Weights of a small GPT-style language model, trained from scratch on English Wikipedia: vocabulary 8192, biases.
Each number is 500 + 50 x the weight over the matrix's rms, rounded and kept within 0 to 999. Layers, rows and columns count from 0. Numbers have three digits each.

# layer 4 MLP down (transposed), 256x64, rms 0.132, rows 219-255, columns 32-63
413544555567463570432641535435515438573518513470449623493481472519528498482537456445400483494519
467495524495515542440508492428488436447513495407493556536506496457550466607550527536416492523467
574565526450580469581549521364444545509432543408458456520381477565456553422500538596551427478563
499584618575482458484603457536606464525539515503468486470507643405469451493574488439480423429553
542549517552524495521464521553469514574558427554546459485408538565555437567433535518460527471502
362490505523559473535511469543465440525458442597460582470489510547442537543422445540540460545467
446411398552465476503568485565486540548408480540500500419540421429456511464420445552539461452450
515471545534470466522490462516557450482505491548487494474536530534493498451543480518539459488520
612466549535469485523571438446554479529490462452459527556496451443593555494526505486472531488458
587609535548548478499405467525563602500462494485531531458494520459453536478501504384502474439498
447556530583570629555510481514543495503524494554543370534407425458478616528536490583386503528481
538468539441518544444540547367496457528509570480491502467462498563489529442576473510461538557534
584497554498519585463422525436462521426487653559471492481531466381483580465415603461539464480491
426513500479550524583522516484571434437550537469496460482495512541574503532544498412468522536480
528433468489538586509512482461525456480425476459481510509528471476553523503463469491570522550518
521474578503490448447534549516418477451491482452495551530540576553497454491545479456455445487447
531509549463486517444509469441578467462498518568488516516441521483547470520528413510512456441483
547586514572466481545418463456490477454588476483569516555489445557482457414496463475418534470495
531498525508452502531582488525547475574542503483496485466476559405500411491587456542461467444480
495532549537421408506448414530480500426409501500510501456462463551572508460454413602526503542542
490481536507469618502506565492396395472524403560483541465604458510502527482500466489539503497463
524571474535454491468433498515522522579483448469485447544502467557387549483535464419542441489423
375542512515522497567534456558478463499549519459504512563457499530537450428492445540469482509413
479508465525513479534537469497466471558468478497480556545520447515532467454532521515517466450489
536544452416553504445534442483419452564619450599599495580575503553644646540322475472565481471543
545486489510575488549465476418466440462568517499471513573574495516584482491474455406538485502480
478463419497446559406547504514435519658520540586474534578390473489378481391617518505464562446456
408558398465494522507509483556524502417515534476453413478445554483453435526533488594408426457587
489495506583569455536490511529526395497496566458465593529416506499441484527506579562468473582465
356506450453505418445454447629439598471510580499412549444565421519457628515514592546433501453471
485528474503487630507484531519492512524500491482588537476624460481472487441516528469474477440519
540487553419515532611481407503492533370497500454472518634549519510481446558434428587582573335451
404482494505518481495535555497501494525466518489500579501501587504544505538551448516452542511504
570476474531425517517424512518587608607494554529512462480495535496503456547553431456448583517477
506459501446498512502532568503496561493583471419465547492553421488556462542469496502512539507370
542492588533533489605481446509536526529549537442486515449462315550537479679455472458550563390475
458511544497443472435438436501452498539526446595571460538507506499378496546426421495532456523461
# layer 4 MLP up, 256x64, rms 0.178, rows 220-255, columns 32-63
498562536457615581509430545516522500487484508456443406530479562481578537552447571475504396549590
534516431505548472595464473451403551445472477503478610557513470477479421498399585461580430513564
530491437475489592634477532516466531469503492538502508511501564475447480530459505444572448494443
493545534492503539510523517424551561493425589555544478467509442499402460386492492571579515471536
456562548501552491462483577500559562537497500476437408512475481480528453487469595520513507480488
507485502439562519527465577465642511461488480575466476575525491448496470531502565530499517464513
499557509504523508477476608437511492462506527513444501498500563490510412501493517425472456525513
555581412460581514506414507525474584483474498518545459493521478508413400481502473469559420461493
544592552456455468591406543417521613484443550527464565395455570480518569528436443408567492501541
517574503439525522426488534446517428486477609474527527508496461455506442640458598440616462584467
498476454451481584457451476446504597509536520515428439493505559482488467495428537523516494634498
516497495494511562511464533508511577475441581558408493500515475400502515473457545455553454528474
461500514474474516467420535524522535522502457527569493531498546455451529441448512512521504541496
490573502466614533542504448513458518463420552472487564538425535514427534462416585565483439466483
523548505499478512547409483495507553461524598486466456520474466478563491518476425550488453477525
551516551398481490562477510461413538486457416517547508544443565464479586485490560519475486467520
498473468597502527578450561561487533422434612533505430502511508399510451532453519482530520484450
534527494478502533407458491556507499479422547481435457447437496504558441518467492518496528489523
526554476550571552394474502537522504481500497581411496432548497459490568504475503395610386487568
531517470493468538536413466482458510452470534461550537452451559453491516464527551538451489548645
494640473514546526471431500480488594435551553590561441585518482511525459501528533491471451571472
581530512447466488515476600381495557432517521509446484490543506497550491528481493458508477467496
551595555515477484449479559510522547434398513485563429512521566453497490547477461522498450459431
525653436505671521538461551419452477441436531626503447465435573461542563459401561498533418501456
519573533478426506503493511408520562441497530517483480625567476493527473522370525490606467437449
526552442535545473559379501505501504464560570603498523543410461467523575527463592440427480433451
500469544522598605515467446521545515495457522457470608484471571512443504405436528562534409559525
553520486493469491455464467388486560467525449561473449429527465516565514421493458493497529478459
532533497490596541597500456515405612461436529487581557409404432450498393502480506573504376604567
499526507490565587540393499549549551519544534498471459537510577480460499473477524467519534481473
570466575492529559567488525417535530488536532477436496526461412409461534453474494464592491467500
491646501515472540471468462397449507463454517519478495503548441503575437491484535517560429514459
599474493438484543579425515427458543501422595457595541459546505482401469565394512447641539516461
564531540512575436417462458591425522517501480536537604474515531461524475559440506452538489471501
595497544502503614363363576485554501454453575462500494440496478491484453444423578406606500503440
539494551475555541398448537494488495576475533574549508421465595436505511548442615430474486501518